config.yaml
bias: "none"
init: "trunc"
init_std_up: 0.0806
beta2: 0.99
warmup_steps: 351
schedule: "wsd"
final_lr_fraction: 0.02
max_steps: 7544
dataset: "wikipedia_en"
Each number is 500 + 50 x the weight over its row's rms, rounded and kept within 0 to 999. Layers, rows and columns count from 0. Numbers have three digits each. The size before them is the row's rms in percent of the matrix's.

# down: layer 6 MLP down (transposed), 1024x256, rms 0.0935, rows 304-403, columns 0-63
# up: layer 6 MLP up, 1024x256, rms 0.106, rows 305-404, columns 0-63
down304 102:557522467483568444470517529475479548488478476536519502423552489459442428500546506401528463508496434446550480544415430516519482396400503553436534532516451456434412556509551494497549533419420644
up305 092:555549497533481549589437506516579495520551491516455465539589623526541470537490455498468524583549427450512431569532524479522430536484470506551504382526491513462489494488404551512475541493533529
down305 091:521547470484449486473477585503548487510495491495529489506433446473438464548530486462471600569534547472548544553477504485439461574368493558370407548477470456565517535465531459432556500488575618
up306 106:505506523486451512443550513448593473512522546471439526530522470411501463510513518502585496503524511547501477588463527495509455484556478545557551518440544434508485487491405474413486560561505512
down306 105:542456503597444479541514513616457456502460516457442389497562482527522534396479412432593449464499584447478508496499482487474464486534471464535504504522447442424460512450532499470501574453480577
up307 098:505473529361566565589475476505463404496535449572539543471529466535525469446454503543486448603500500456570517512487527492602414457536485549544519535442445547609532580511503527395502470561598515
down307 099:536499550568469544604544568549540528528555492480358470495460539407488421553522512483457558458516457626507493489511500535442496505663459471531532524531546555526489484451558447568481510433519508
up308 092:510472527478508468470531564448531547573480561502502459438485489555448477434483547478475495496585502526516498530474615444585550515498456531504467498551433516537461489519477514600525534534510467
down308 091:428465491519546487508515360506403534394492473536448546626536551503506518520541489437480427525576541396468537408502430471447442505423497464535545558520580579519529398521525473509476483506496456
up309 100:448526487515466423537487481477502492537450536454549481545514519476504498512482621478484461552432571538399467544476469494499493478523431609605463430485582543519447589546556539386473477537464532
down309 099:506461496494542473590579558509501449415400512532439602408577544562559538502549510497529441499471393507486461517428530478541456466471413549522469432546529569563521447483543435615454435487547499
up310 103:423517500482556471437431472463474537486505444484462363517479514557514521541528504554597542603646598519553539546348477550458499489586456546549559472597557462543509538470517624450476552516465494
down310 104:443424509493526518461513483496593591448498494596573534482530531561637511567517544562456556514587471534491584500481518461402497529556508508548446466611446451516527401589448505480444517494513494
up311 099:527540447491468545569526479522460579572441477478369438439515524469500501535494501494491518543520391479470518537443416576533466494508481486541489523520560479553528460513505481488558476550520453
down311 097:514484550498498492475472522495556578550488447428408515604384472428525461466478523456460413518480524549579473522470576613485492474455568535598540491518494507494444529512528461597604505493497555
up312 105:451564571363501494440527498541462564511518521454457471513432506501576438485413459460540455399497492523536491579500596516583478551527501500456543490485451542618538511503527526550515519429476504
down312 102:494455498549509496489609618526560497407513578463507534631514493583479533464459526529534587451511498458512486467438549400538543561500484404496503552542467529460471533528481474466548424500530468
up313 112:479527559417478465535548555500530471510590624440482507457529428426475436432493445457483467524411496604410443505523544406441559592571495550570440448518503458526465509503439526495527516387553435
down313 111:475409446489538494422501491493343523524534483450551523587509480418579458480445558488565581425544486478483603554559484529464447512523487503595552549491394466537514475455616499531425522533543667
up314 096:396554501422547474465435476474538572526520476521511564451521539555493572493448612543439482457575500611567431557468457582499445435488555519554506493508578516499455540591505518519417481463505446
down314 096:537537455494571543506570434440549565461479520410531628481484474492518509544430470407426502446439534439446543349519480510534490459392532561510498486454481462560565508504537557535549474464619501
up315 087:567488514443547461463437486576490468544497515520485445505482503443478437485476416480383430526465493554429440465480482451480552474550480539558436522596539489473482569538534487486477529618497461
down315 096:406528461502513412589502430556518529550505418494543557431416520444476494441458399618484480460548513511457550491540437532496505508455534477558538467521480499595531528529587520498572523517478471
up316 099:558558536552483492569456499484450554525509555499552517508459590409510429508461434486412533439460487618558538546516561540446465511550501507467519450424496492535432500526512550469410442517480494
down316 095:521500500441476500551474457589509518561615534488488499510487511474486525462488539473468397481564539465476434550446374494608436581280527449598432543483499426460488473472494530505546523468528531
up317 097:529545529512501523549461454489530464548483513512450533462491534504511504517472453507552477551499584609571516601497485467455493600534503554522439479469489469549486459610519534501402487522455452
down317 098:514482468445476470555442575520492454482495545383444504388480507459498553464510517430449573496447451525581488559480453535479551436623531512583476513486509495547493559474426442532522412612481559
up318 102:504586473536588507579470537488476448553550512464454496509456496477505413461494479467533497534492413601451471474449516445500483405506491464526432478557547559593521514489533590441461504481475477
down318 100:441451504450514571418467479509523491544538533511557460495479476416530581501491538453481607483504610429505493534541559510572515427443509454515551511448548471469429524486526469501460428566540488
up319 097:471501504465480597555536498458487470500590502507497536535516580435605464410486354548489574460394462501537498447482484431424644568553530562493532499532533504500508485520498562531480559561538467
down319 099:452495509488533630452478558368573510479481495492470546463519521556456542491558530450554497423464477511566470519493520535416519432450523524516480557427471462520559444477553488492427566540561601
up320 111:433578547487480466561485553551526558537580454541487439498477497502405442469507522438493486444518526503448510464463475442479526423545466467594514452555521518487501489473481540482501516548476605
down320 111:446487600487451475510597400471553385459467418534458434453424534551535502408608469452449455473505467448497562453602484548431585550514473449468430490499482469404457578533496476539554511523474458
up321 098:518523514514479484561517439441441521494512509478444505490523491493519431615428489553539503466486581534425399488546464487472517530558609496535487489487426487479447443560405563408506532410524466
down321 097:511542561480535460516511480589472500420563516514539583458431378380480510477542466400574509435407515521447510448571393419544509451407497458576497473554509538419459486515472441479540514414474476
up322 088:543490563482495500493419348525525504636518521455555362492518511516394498496512548522484507598525458550521484559483506542471401506525573549548542533584495431486468591485510566488362473519544490
down322 088:536470510471507457395494502491418504520466536571455496532505560559517536421442509481558481448551504440442474488480526455583493524547481451507513482542544461447486548448408499561458403523542532
up323 100:505616598429529549492406493427502570478533542522459543376456494462562500483495527560490483505445529435483608505397513394487438407566540448522463475493519454529517511499463525546592433535599586
down323 105:469553515471536432523592481539497590449472483542469492465595495482495443467511549491496565541511408532457581602463379473473557442502475626475532502395462412443407494482456473476526513562498479
up324 115:596602464488539465476501562525424545587515483604523492453540552406446526443520559512494485479478544537521514556473450428493516401568490616608546524470456485561443490594507526478475509525503557
down324 105:522634387453531546470519439463470467527484562525429461462443468536454514516493576438524515529434524494563505568447467508487469413369516490548454518516433578560474519464457483486567505554493501
up325 113:510509480397563536508452523486600465471507449510505533542488506488530460504456422451461426453433585559468484450464522490578414389558545516560493437482441493434511482474489565469514537418475548
down325 110:503426524509482491639527617519484517459500498522520523517550554412477509546610471482447531536479475428486477449527510564530532518591522505503535576519489497591493524604519598554522479439497512
up326 102:521549526509502500463490443550460502474537452521451449456553543516490509527506517592482512600590512549588533482482540511410508475548508508487563445428475586494476492590445455478513461464561622
down326 106:482510579524490500576459487476503465460515433478464558532501550520531497405493475437510426442507528473483480521556514553439526498543581554489500493465554588542582452576577388498422437524504451
up327 083:490502517439491516539455479501478528552536552469466482493508436413481521455490510534459512481554552599427481499432448487465461501501483466562513561476471366531484468448535504432559522370576536
down327 083:536500500506484489484562420468531495464562529448460552493455583572512486470527529553459483503499484479541409573490538468449475472187512568508409501449565523469585524477543568485507476539438452
up328 105:524522501554501515528499543459540520543503474477523467489429489541550464449435406573474481479496578484476436551426493524455454453551554529533473483477535488618481538524476487496468518456403461
down328 108:610435500546495483470492570458555504521547518507502411481446453462559531421517412505498493417502524557483558497503416460479554392542563465622586448567481507456491504497431475537480526579484439
up329 103:602476544508482474525432453540545515477435559402455534459542553488448544453453452518425473474539544554501459528481470561512442533518522507464474451506457508527487526539502557499540398417517541
down329 105:489506544513489464486522473571468576443485393451569571519524461511529570492471481491439488441486528573546531492455409560559507540470501537498454499483573509493520456537507486520590488459554538
up330 103:576509528495540451492512532473514552618482510502482513515395467450373438508445486508495555508504585477473484487513532418461380463553429487520480485502460435593522483471528470388516464489517621
down330 102:589503462471546582485474458448473429616521504456512542500474524541434492468508508448481496475447463554429552490551544516570445502463524579576538464595553519461396568498533596530495422485560485
up331 086:560574504412502535554558505478484459539398583490469520497505529485471540451351564530548500489588479618417476602474480451558550512541484587488470426507447576477456484516501472484499480490582469
down331 092:481448383529574506408554442498416506465547448381510498454599544513466491482490532457477572586550554451518539450481428464425448478511522455481490552488518454480494481422487529505506481495480496
up332 091:472490467389456576525496487579520503503485463598534515455496461497524439495471528530509485442549546542484421536480418372474472413471480525512511495462535504533530560488418608462383585499590618
down332 087:546563535444456588484541491525438468528514452526503425436451521544528506489462431426408562447500547456436480548536400535461528511289547468405409445486552518469490479546473581468505453422536479
up333 100:481536488491493499491515475536488596476469491546496499441647538433537553499593464438424425556483512495539492437472489512572492454608570542614450531465491530425459526638515617474469509468490508
down333 103:550620526442527391365434484489557443573469505544505533464508490428480456493486562461524493483427524547494344479492528519535494513566409496562535409514437482470503654529524490599512453485416464
up334 092:561539502439580539445516454554481536509562473531516486513518461467501511484526418602586440451455543540490528473484540486448504561512490510544553527529549505627505534598575493474510452449480552
down334 089:438418541488472450520413483444539492440435584495481496558583517564506536507622486500589471507471492510536536392552426549412475447450521497454524416484439513471483495493489466493423506485496490
up335 109:607532511522489528505466492470561547510539590499460396531600463486509533475370535536429514516459527563421541492501487477487478462545511598515454476498463539576444588616432605490539442496530519
down335 109:461549444490496428503514437463589414549466418594558416529596560491580436561583486556513531589466524547526521570415645475461524426450483405429504425342491575374464485435548526602603508511486515
up336 099:483491520418572530468602511523529595496574489436464424481492496455483515520416531518569529505524529521502577478547523525505501543531501601537559525519478522563485587522533550465531453381550451
down336 100:548482411563472535452468495551552533528480478432570412523489448516582483498529590500524483486559507510467423492566491509566472444512542453537492446490533532473461480563461497523521428494475426
up337 105:495527594539560600531425484531488526581583494479510501545544517496510421507439459524500526532505430565376498491493569501492416501517504599500485467538382473470449510473499475397516532411540522
down337 105:487503472460446443451550451550580583491532408578594497598604500593446388510555461430559473512482462484581463471504458534512507508523536566434478536482466491418525494538566466490549546473425431
up338 092:515530494467482544506383436621511489486573476490474455574525505494466537448473461627499484404496354529500499584513511572430471549531565620430510451526543516523522544474523535433532454403587451
down338 094:548553439664493545553531449500523419519609574471569459519386416522535466501509571461606523545510517557566531424501553517511499443496529564524610498601516637475495453487550403458520488467535395
up339 095:502484565519496465576505545488470551481511588376563463511608544476405519502406614454512424543502492576490459442530455487556550481484514511535477502609482516520461432505505494487460566612443519
down339 090:566551423507532537429468540541439435446580534649537514554476488514483597447506537480540517549533543542513558486535492515552460546406531531416538532535479445549554469482480509460505614545419439
up340 102:574470539477464461452479523563483462584486569478479571448535402502528483543476544413452491537517489589573491579470557559534410582536498501576466499485457406487499544505572486556429548556520483
down340 099:454604486476499362526489524544458520533480545539484554500530536493516425467547533434465595486552484432598481508491511517464484536538494452516577472534432473383465476468435526591505517437505574
up341 117:494532511376519449478517532494551440588587506427499484402535450411508516516399386495466463503485404468415502549493517410402575505540489595552431427438510453517519571570474464509514482430495490
down341 113:495443475483558513580456508379471468505505460478558600531505518459453554460552433481433503473472478440516468462500515407511457560336496505573533471456492477501472500459500435559501430438512537
up342 107:583504557542556567484346397490506530550511505451436519570495494528470485398512500585402489477516475458508497531432537532494470551567517537496520490425399441445469519534599589555431484452501527
down342 107:520502515467413584540484532536483464442464491421444481499576532470456481486402456397593607575463484546467450541513507508444563435567450484456528507524429521497521507549413545528527496417454511
up343 096:597562531464591573542388489595490516538490401593462486465509554461535454486422433590404459459506480540564510471487578425463484467555459546464495514469485482585519526479546537532516447450568456
down343 097:460585436584457466503539470556606454557480548395623537437573531494500596438548522538592466488503406486448519526504570450477448552533507585465461428423550499562510532488430531419440508475494469
up344 087:572500561459513405479522480504485441503502502491476556436449508450558511481530523544490425478515448543421383428502631521522461512528510584477526520472472524548513406553490474380459514583420476
down344 086:427486418579607538545485498466548470478481522481605527434459492491524464472515522578464464450507670512569463561490514498507521525421500473592513499497482550495492530548485590473513538485574504
up345 101:553523509461523418491393484525540554481522553499483470507561492443445500528459498535512497524490576506561453532457547444510495454494530458473512536473588468606534481526562492483460492442454531
down345 096:478600463527601526542564561496510514428434474477419606448473569428463432531492508499571494496537534411602461459442502406513522517397529479437480452481510437555416499474543470499514496491531539
up346 102:463480525521501522478360432608573451513535526515515393469463479488403586503440575586461558558537502574456520473421452480516610485560503563483534581522518516556454648505546561467525459450506432
down346 103:458519439575521553471549427540476410525491496509528479521516437481466581435567560532598521465523595539489543512618602557525530517601547437524506579514469547502418491491576494536494502502524563
up347 107:510551452489519462446503427564441558519454551541420444512488483471488424495436556544489496514449543494452360582455464547526593552541474594482516532462540387534489487512434474487508518452536418
down347 107:590536477510522464540477467577406526488506558570541534513457545509513521491461610488555543559524501432517495496393499442513532564420581521505519428502498562456538451555473455488472466495497470
up348 096:457521531427432587552579527511424434469608504549452480472457511451444433423475540586551542580546569570524573431394517492469553467526539527527559530521534441586494605511532529525492555528511556
down348 096:463469507517409530515561485426509528483503607459554525415594530552366470458523574494441502491504581435482524501527561511466551477428478462539501492531518480555487472493438522509445490589509510
up349 102:558542446531475505503510550452502509471434564505396501411552440444536477466481496552494493548442496520469448505525462462457505491552454519438374521559431427514489510483545533410523470515442502
down349 103:568479555503424418408540485515556505513470525519449492404524495465402517388504522499528455469446525510485408561442486469507486518587469400421476554529480430429496483519460463456511480501492447
up350 103:578535531443496484512530493559488477506561571484523500528542426539409533581487502509514409504600496583447419491536517533469498357488504567461589584483451522542512517581611632448410489450555532
down350 105:521423429489492489485545515562414480495538541357421501553576478530546452503521423607564555493520540565525417501550452488574514425557619470464559566556515498488450471502574547511475506518521604
up351 099:447520559562475420428459460561446443580463516492511482463533544525540467440525446442429529517468509522536513510463489542532546587546466496524458500505490439484568518461576583463503471440491490
down351 097:622548476466473453560517558543471546614589533464517442412502522450473516516471504461508474452472559509434483538437456542436403613515485549561469608447557621465498514503449397541519463417564437
up352 085:573539523458510607540473527532470501522629482530486457533492519459530499496489554528503376460529531455440390532463473507512478508477503497420533530478480497581469453506472533447529575528493560
down352 078:453471539536467405531477475488551546451503552472563522464484459493437463458598414470451593531562508541574619511448482479509470506206394528534414510526461466473497549557509515485515422462486443
up353 101:563575563575460522545502516415507441552489535471562543521519527446556535513464463517510481473508446531474456532409562471460587554565468525506475474522554444477446520614412538507476480460501561
down353 096:522508469422524529539576489513432472487568426538573512453410431472438513459541508474487495413485506544476563573576482506532474517294523543478539472588437402514436499457416473496484525476536459
up354 087:639502515496554585590468506469525477555441475531389550506451482483551508457471527528501525433470465517475506497495515455494554504501519485466501461578367464525468487515496453464459523541529505
down354 076:430578465428432497452481496525482582529495549517574454485527532501508448477519469459446437536550485492490493497459509493441464486191446605549493510476490533493505503526501519490495467438507489
up355 093:541542496478485496472451428580525495574511476512522483425574434397423491573504458496553502436433521490398455448493392480443439453531431443525539404450510479489547463508586568469491498521449585
down355 094:532507551543502452513437504442541443490523481508619558554452579529627555514472440416489522466488564530562489546475558465552483529431520491477542427541460414466490473548552480587452458472457502
up356 103:423537539464498474438501560571576456500645444531489511386497500413450479503466443574524519504581524462538576511413525549515463559545437530543529528560526497608459530433607539517469457390489566
down356 102:526441460480523544463520560495520411525446543447516560489539524413459581486511551452532518470476561428509549468499485454513504478519456468510487590384510515470409435630510547546491502514437498
up357 108:541490542434446489515446443545455594572462485533530402551465486469502469429486540494375533490533477438496442577506458529514500466549524500559536418528481501479469515519477539536448513480541485
down357 109:527498578539573457457589479562478444500484495494493510515474446451500519450505502484440464574497457443471557500579533547490533578499472516438555452595477551491479505464449563485562357567520458
up358 106:493518480593447535499531520432547540601565554490541477556492460511508487468527417490506545512493503509445456582452454483476551533568487589634435476477329483499506571587538583492523472519492482
down358 108:387492468538497574472470595541478574526437429562531530490519525496435561524467404568457464470502514496450565493499477465575465443409460429580456478456537446516456395543450522461596458579527459
up359 109:485542494461465489465505574513419512462429451616477490502594506412400570509524513550491521464513439559443535507409403478460461554572464515454390477478488517467462533462488541409452542405529600
down359 108:431572518466419399427498508563501483504469501544495535460474481438504623476524473525533494437476384509479568529456527454475495606614517585516408463476517508449484494415481445547570500488414494
up360 093:558644519426529525441548553578520468540506562470393552501542518482516558529441475545541510523451478489507538526556548533518464517526565502508528404481473459541487484614611560639443471501534538
down360 088:492579491430589469579446488484492471576566559485506527493514441468440521560508484458512584427531510484492597457505493536555573414346529457472498500543404467482468578502521428526466619588617513
up361 104:487472493441526550468417480524512522498535478523569507451568438452392381493479489408529573472511571539528575465448505533484495433527383539511503476545507493553468467579585547524486494518566532
down361 107:555489446466495444479470508437533544566466496506531434558588503475410410471542401517457481500581557517527621512509472446425545469521462506470533527621554498517435464473548520447451467450470445
up362 093:507504555524450360502487454504562526609520494379420562492594425517498423462485469477506458524546488601457566547470456337453480501499512481527516465472584561627534470441558588386437494520427494
down362 089:451513494504527555521498486570476502619479449561490520450530576441547471434537490493477507515536548497497544568526515546505471578316505478448514550498468492503452435494570549484545467504524474
up363 102:445488612414484439475467437524441480524600513492535433502498484485485532562501532508509449473518477574506560569565466422494534458502509513551518479487464565513428556622503559505468589434564567
down363 098:458384560496403485529403533523550488557513459409424462508525379506479509580502463491553501522501616457481539577514468506429556452468549420520446458550502452506523531541440483511553469434548474
up364 102:570586509402563482484474487466520564459504534464431417443466497457478508544491494493452521496438621510499510520484436441505506426535430520594387492565547466528510462509511490474433502469520484
down364 102:429505403491514502629491454567485447577458493499457587483479486514625543452471469492530495538510462460500549523434465467544455519489422499606473446481515472559466511555543495534526478470439475
up365 101:536560516447497520554447531504551558469468595416493516568599541495466557430544477491519531480457503566587448468529536518467504436525469483457398469469557473655537522565473497505513510436450519
down365 102:459508514428474488516425511498546495458459517505488453492496411594532555420530537496460516559475568534587476445446531522409479550588403472569528481491494567492408511543487409510436504518442499
up366 106:539571447529490483462444434429540573480537478462471554486481531468458507423449555473439490488515411515514514504536568550478458548520516492499420461445473428486503530594497500488534496504538490
down366 104:533462490528565519464522432425498485435508548510539536441432486434503473511462437430547556516519420474451584535472425527530434483480493590447583496573593552528597531389503491466530509468440425
up367 081:511464612419478546487419457550464489521506440491558428521501455425524486494470513486474561473564479481422468573471437423497531481481427530496538451532454382578572541455523540522493506430471592
down367 083:537475469447496440467561506453556405566633622506583506565438540492483543502607507432525394498470466508499459509502479541396463500397539490593478439485465511563472512596508553494424414542507534
up368 107:526503448459533639429430452564488455460532495532516511421499497484506504574533517459520432425491555528520527521496508542499486490642520484558527539480499535515437530442478506482512480473484538
down368 111:508537519497544562494495539513545517421548439510476539536502459470426589531652486538445541486468638601436449439472452525531535555495516511491522529497444463559527455525548551565434513513505462
up369 110:529490446495552562446559503508502562530549526452450438408523427433476512553424389467401482510460555521484463474447531440452485471556521473512464416554561451489547562462428614487503501410420562
down369 106:523451571417487561508435462492425489519417394390554380491463515485482460477520475573474443481475562611506554454527536556482529535536424431542471398468546448469539438472470490610537487462488510
up370 104:559482485506528484520503513465455518615603575463460531534470483512435434513481462521477494468445539586595492544438501511579459484528458463550595507438560409503422465484507519469458539480453447
down370 102:526544493463472551510538490485518480494585486521421540540387432556500481529489525520539481475533534528566484507468414468552439525536577441482544530519543582561429470547505553572476477442541554
up371 097:533553452554493508407490483467472488544539499463422513525497524424521465499388458481474499459541520536479497505485479440533454460507522465505522477514545557541487456432499527453527574499490500
down371 099:513474514486539470522563424440526467543559496415565438493454540476422503546422567592525528535512478558421578455569554576565418466495471505545474508464515540481451430409470481430527570596472529
up372 093:514526603465512439524509504433501561565406536569434468472485522560408594447482577624567505496489577670577510511460448472529498532507443481455424595515405536480474458469544534506472546442540548
down372 092:516533535445591458474548513453558629546489578572538566533465509600454459495545450489553520539520423447383560511581440499489453475395552484512540532396521567567505451389543580508506506507493418
up373 096:558494504484477431570518508518510535578539561494436542544544495522514568501533477552422499475524577571527467603449476493520435451582552488509449425585446472517517549650498622509534439512592496
down373 097:534567546509606596474517551546490484479611497532495418476475451415444454500572444460509500547483534566562526437495438488528454575454523533542482512460530468613581449451467467538496561558523537
up374 097:555568597413552509426453486483437507466452486447480421470540496480489546498454472503460517424482484464416511542425430413579511425546441465516496466498491452547464443496571605430386567534500507
down374 103:615444529521512478453544491523511515554452536463529510566586505539473476483520415484483540502450448548501571584519520546464493531541481463476501537555557590532449541530392468537625439502479540
up375 108:520532536421617501460535465583615487540536513552357382460489539400403541551541528480540464458515494519505444489533416474434441507547477488593482534427473493528549513496529571494495545373469526
down375 107:525416503492502465449470503599581526468495562510500501531428527508563444501522508533647444458438559487471424434532488565514465515517508451493477491451452541381449418427514488527511471514405479
up376 117:512489503489513521485539433547523492570461535503411475455552598487511387476470516548478445572485544569460419494410503566420439445579532545657433392438436496469502426544497554439531486423487468
down376 112:562467522570506436546436492493464447542473539518478562465447333571574533488437518508513510481490496427529486464525436544474512458583539509460528487515390491346433524401532558492509615495520458
up377 107:523479577486423534519504424559521540454509527600461442414531482405452572605501509517380502468568484540493408554509483568488509346529402530633484498468447459520446507505499629398466504522582529
down377 106:445457499514461548565446516384448460453492419473530406484574607422429533506523527529468618443463605419646499523465405564516622462521466520531442494572473512495535470401456519473557426502492588
up378 102:535560476511503534500507548574399526528417559375444424435422451458451496437523458484449513448438558477457495507531445544466528538535400472449494464495502479484459447512496480532497429605608444
down378 101:412551479458435524502524507534567466494463480531601525564493547492628443533489532541404460480470517501418486525514518571537504575554444508540552505571457532463464559432514458595558551491464455
up379 098:529511487557522478559425497551482450573573632568450486433600513543527459500464440588517500520558469545442453486435521591448550489545524640505536573565488472572515525537594472445470478404478438
down379 100:536457495412479572457575500475486492501463492471451497463464498474458543521477491443533485488455441499491536477584554485489428506510529463520472539466537467421417496414529501539440509496449515
up380 097:517516539557463552469439449572442420483455498500422573544624494504368485445510477459494491504460475520428480450476407499494549482625470462504507546430467453574526450490472507426483498554512598
down380 102:359361560552522512522490492474482490485586488515582511487449494558505481428484523498539492503508591493435546483500492507580532596472545537602565462494550388527497497485588475436452498496543526
up381 110:477559446468477490532519540573468534481459478549521503381495615472468487530487455434463417501455515535521388526519529523541450477508496462462487590488586495533351501539522562514467529491500541
down381 108:476449536507440499559502475379590474478578480579462533516563542523489509570496574483499561533469466507524542425383382451545476575467510556468448525444445575548490541450558599490493455505559518
up382 106:510582551355553509494481509487539565463378485577487483470499572492462514566469565424507482462595532459541457541496497470494533506526477491463405478483533493569525437544621512399446568543494494
down382 105:511620438584461428548545516518530507409493501546541474425487501532480482539572539558463568475525464453562522477461486551466470473459534489462547550420514490519432563576525513412485509418531560
up383 094:522521565550461426653464441493481516535461559509497417505462609475449533583459393486520463588500550499463476453522452378488399441517476521607567500530524503468450421528496498507550466493479485
down383 095:514583513570517487382573434460422531552515527513436399497476540463490470510502397494463473457560501518432583411475560418477389546394515490477545473479577502426499374509511535473526464497552516
up384 103:499540458464499495431450533417544546457409448486464500367506501527457535573443527568340425439453475582402474519455403515421580491518503525458441521464554498617475447497459507470495478487526436
down384 101:458473418495449474468538392404493470483453460499469480480511539524488461539535478657450505523519509475509475458447487452444558466413487526500463546485395607505559496397481545506510480560462469
up385 107:500510556322444651501538497513500525448475448583517582472467563514537446541401496536530486571487518455557411525506447529467478443533514517485457510473443478549422467466575484533483549520533546
down385 104:446431451480453515427613601402468499590477518503548498457518482571498505529567564612483515588411455485526535444426596469358452533533503496528453466587447503524506502533537536475408486508572498
up386 105:544550626457568419550527509450503495598426561464476450474560559530601472496400547512477418527518487471483500559407539467557441492520583498514418428507451516624507584466427522522537568520518380
down386 104:479385463336477512522537565518455557458479515512481451558439517535478523438553531485550445546522518571603513442442543483495502477621457576532596509527473507488453495564479429599587521461501553
up387 042:553586520361556458523547464527519508512479503497475478418526511444467467446427479500449455461469522480490510494440454500444542532593452561560478470511521413581442530556502630420469529452510517
down387 034:534576450542458511526519439473536450506503597419452498520512519480554533580566507502548497521373482632551529499585478513499532533500542529530494548481535483459603505479586583559561547413362482
up388 098:453522538520489437526489427403485426523473508450565424474501453552509475451481526466434372542480463519482389552393503497485412471509435530482457490434530445505527568512599575570486549425480490
down388 096:451452515501489468484452580577422480500455470464559569486554480510410511474511413481409546537477462494547551413455462498480450546484557418555480543582416504499556550509523576522441456547531582
up389 101:534471470496524445557449407577531567539433470458499455518450548478525536489503489511479542482539590483442470505512351494467507375572533493474492498448569364451465484485544527385489563404496452
down389 103:535456584465550505499496518475545454535491493469552512501509475508528559511516541534503453572476498463447564557526502561519553523654494450477450528610588525548502539550540574451481511459559501
up390 107:498563540518478501508398457591463529397566445556513560424439440397499452516434449523524412452475503504475548508437449490436539459592394493514514537418504543466511535455486492420518494504513537
down390 109:483386469446531561436494537544403487495545571476604485433478438513424598528535437432465539576514461566459479497583624439541554571471500532467463643482546521440555520416547466539509551516528423
up391 107:540529538499454508522471453501588462490556505487432504431576550526577564421450496488435460446513539572510512528517494500427508532511499495530438427510471447493430489573586499414446396482524444
down391 109:472461420511412525544532489532567615482543503501530449460440537553476561460563519449514513422518484499472477478583477518493566485414440403583493535486542527480541470540442571522531539505504459
up392 098:577505539540550497563522543510442492508437480594447421497579493470538596537455509485481489530433504553474500468551594495473552505569545495491466456472425445478582443635530521457503439524498567
down392 099:493534423433425602418616469424531508503472497559513523501565508502580485514492536457522444476539396517444496421449555474492445527606492399504561499378445537541529464555541484516513608525567563
up393 118:465604500539495494540511442526465542492495559487513501478481558435448523447465429475497491535561597499501388558453546526454485540559469428493487471493566466511601542555527484456479478428480631
down393 115:388610497494499469383586534549498493552489513567556490537525462474442482462449394444584455497564500631478539493417368506527432547534487452521477601468448443453472497582499479557565479463497475
up394 108:554504511499543546546555372531410435509454507436390530455461540425419511548415518599461552545502511570564505457543533444467481483529511539549463430492562508517461522573504499537422569470492505
down394 103:492507417491618580510602599597440479500407617481537499504454503500550499490477539527502563437466518445474453493647465490406415525486518469506430551514481483465399470530568534579479524519494537
up395 096:472633526415559514486427491442459466475517541495509513441561493491563591526511463524543467506492509484580444592411511481553586485541551576527526549537401435560596580527481455378492558524567436
down395 100:564606370526488537525426571534508527440522491532511420522498494577459573446545483481376510511403453502415462578540513537476470514463513559531509524497408430458498478501480551542567519514515511
up396 099:498533504524552535657412453423426506450471464451494478475478517535427439453422448514488485506447517536478470500459480524469441501517440528592416420501494538576425572457591548478423538445532492
down396 099:477577485483572430406506459521457444490445459483522527479548459544520529521529521455499511516548506501549507528484496477557488473351477485469542479521452485554559554483539464500472522549483525
up397 087:560527548472544509487472517439509482583573487556530455411495415405548501408449467484467468503557519542582457463447491471475515484528500524578493489532488416515468550434483463469502481475517483
down397 088:496405516493517514387496564440451559520498440538537615453562476549562467457504572410465540477449458506438526491541561546568553498366518459546500473477448497445534553489503453554535538495482505
up398 093:605500587480517444458465535552467489542609550517398496379433534472490517474478445533463535496417515507493459535450479458496470505505468572540485492455558447483506415517442519523395552409412443
down398 092:518496611525503473527547503572511485522584483443565484524565468425541492512392631540495500522452566569516498429470537475462511520434550450525501589449503564460517483515491455542439470534514493
up399 101:555554518476536452443338519619533394549538456557470493494487515446493554567514522446451576474571514426520485531447434538469506484512511466502507475487577422566516546486448523555470501574545514
down399 102:556516565447513555545483500533561379524496498501493516482475533484586415468431536466422591565532569469517422512505515548498517476393513434538498575527504519541537451474468455509532521484554487
up400 090:528643486480485547507562433532438561496578518450423535529473473440502555557510455516460465520492615474546566532438539531524488524609494563538528505466522493587485513505468508497498517407456590
down400 096:458520455552278471539481472550558501570462520498543557424517475486532527516553472528433511468513496478490543523505565492528516502487487535548515488510478556473564514507533499482496546521576509
up401 098:556548547457497476481464448544510503427453562602505497483445407454429488476531409554417487559548503526550426665505428428509524481529560531534535541541544493519438435589503549520364470469464589
down401 097:469568490477494442504538484508513422418470619568402478505479468570470524478544485485361503527580552502566494503497511517521543531381571534453438530514570485527592491550456591589479510528563555
up402 094:429605541540548586533492435432509562536480597426419516470480476415562567402527561473409506392569595443426591512433522551466556529564486530461543507509461412540457449581521511496499464514499563
down402 098:612489553483484474546513496410490580568546566450423502439503539530450490469527569493530582525434572475540489531462434448498491529418433553470518525520526559408503512398495533481448522495469517
up403 096:444540548446517508469538553486483530591489532510529394490496495418472532579418561503543507451435546414443524519592464484545465522557583544477549506497442376454491480436506515524547549428556481
down403 095:500567482561510533453517535484520433457594472555533456498554452498545464497541451415566474492412506512555510505473493507538541471370508469549517533504440508493467540526462411507581526579593486
up404 117:507529605415465490543481478525514462555571572438434550406463535437472449446416499474480519492430484624439417570453536397487493541599481576568441497487473420540421595557544590519474464446528504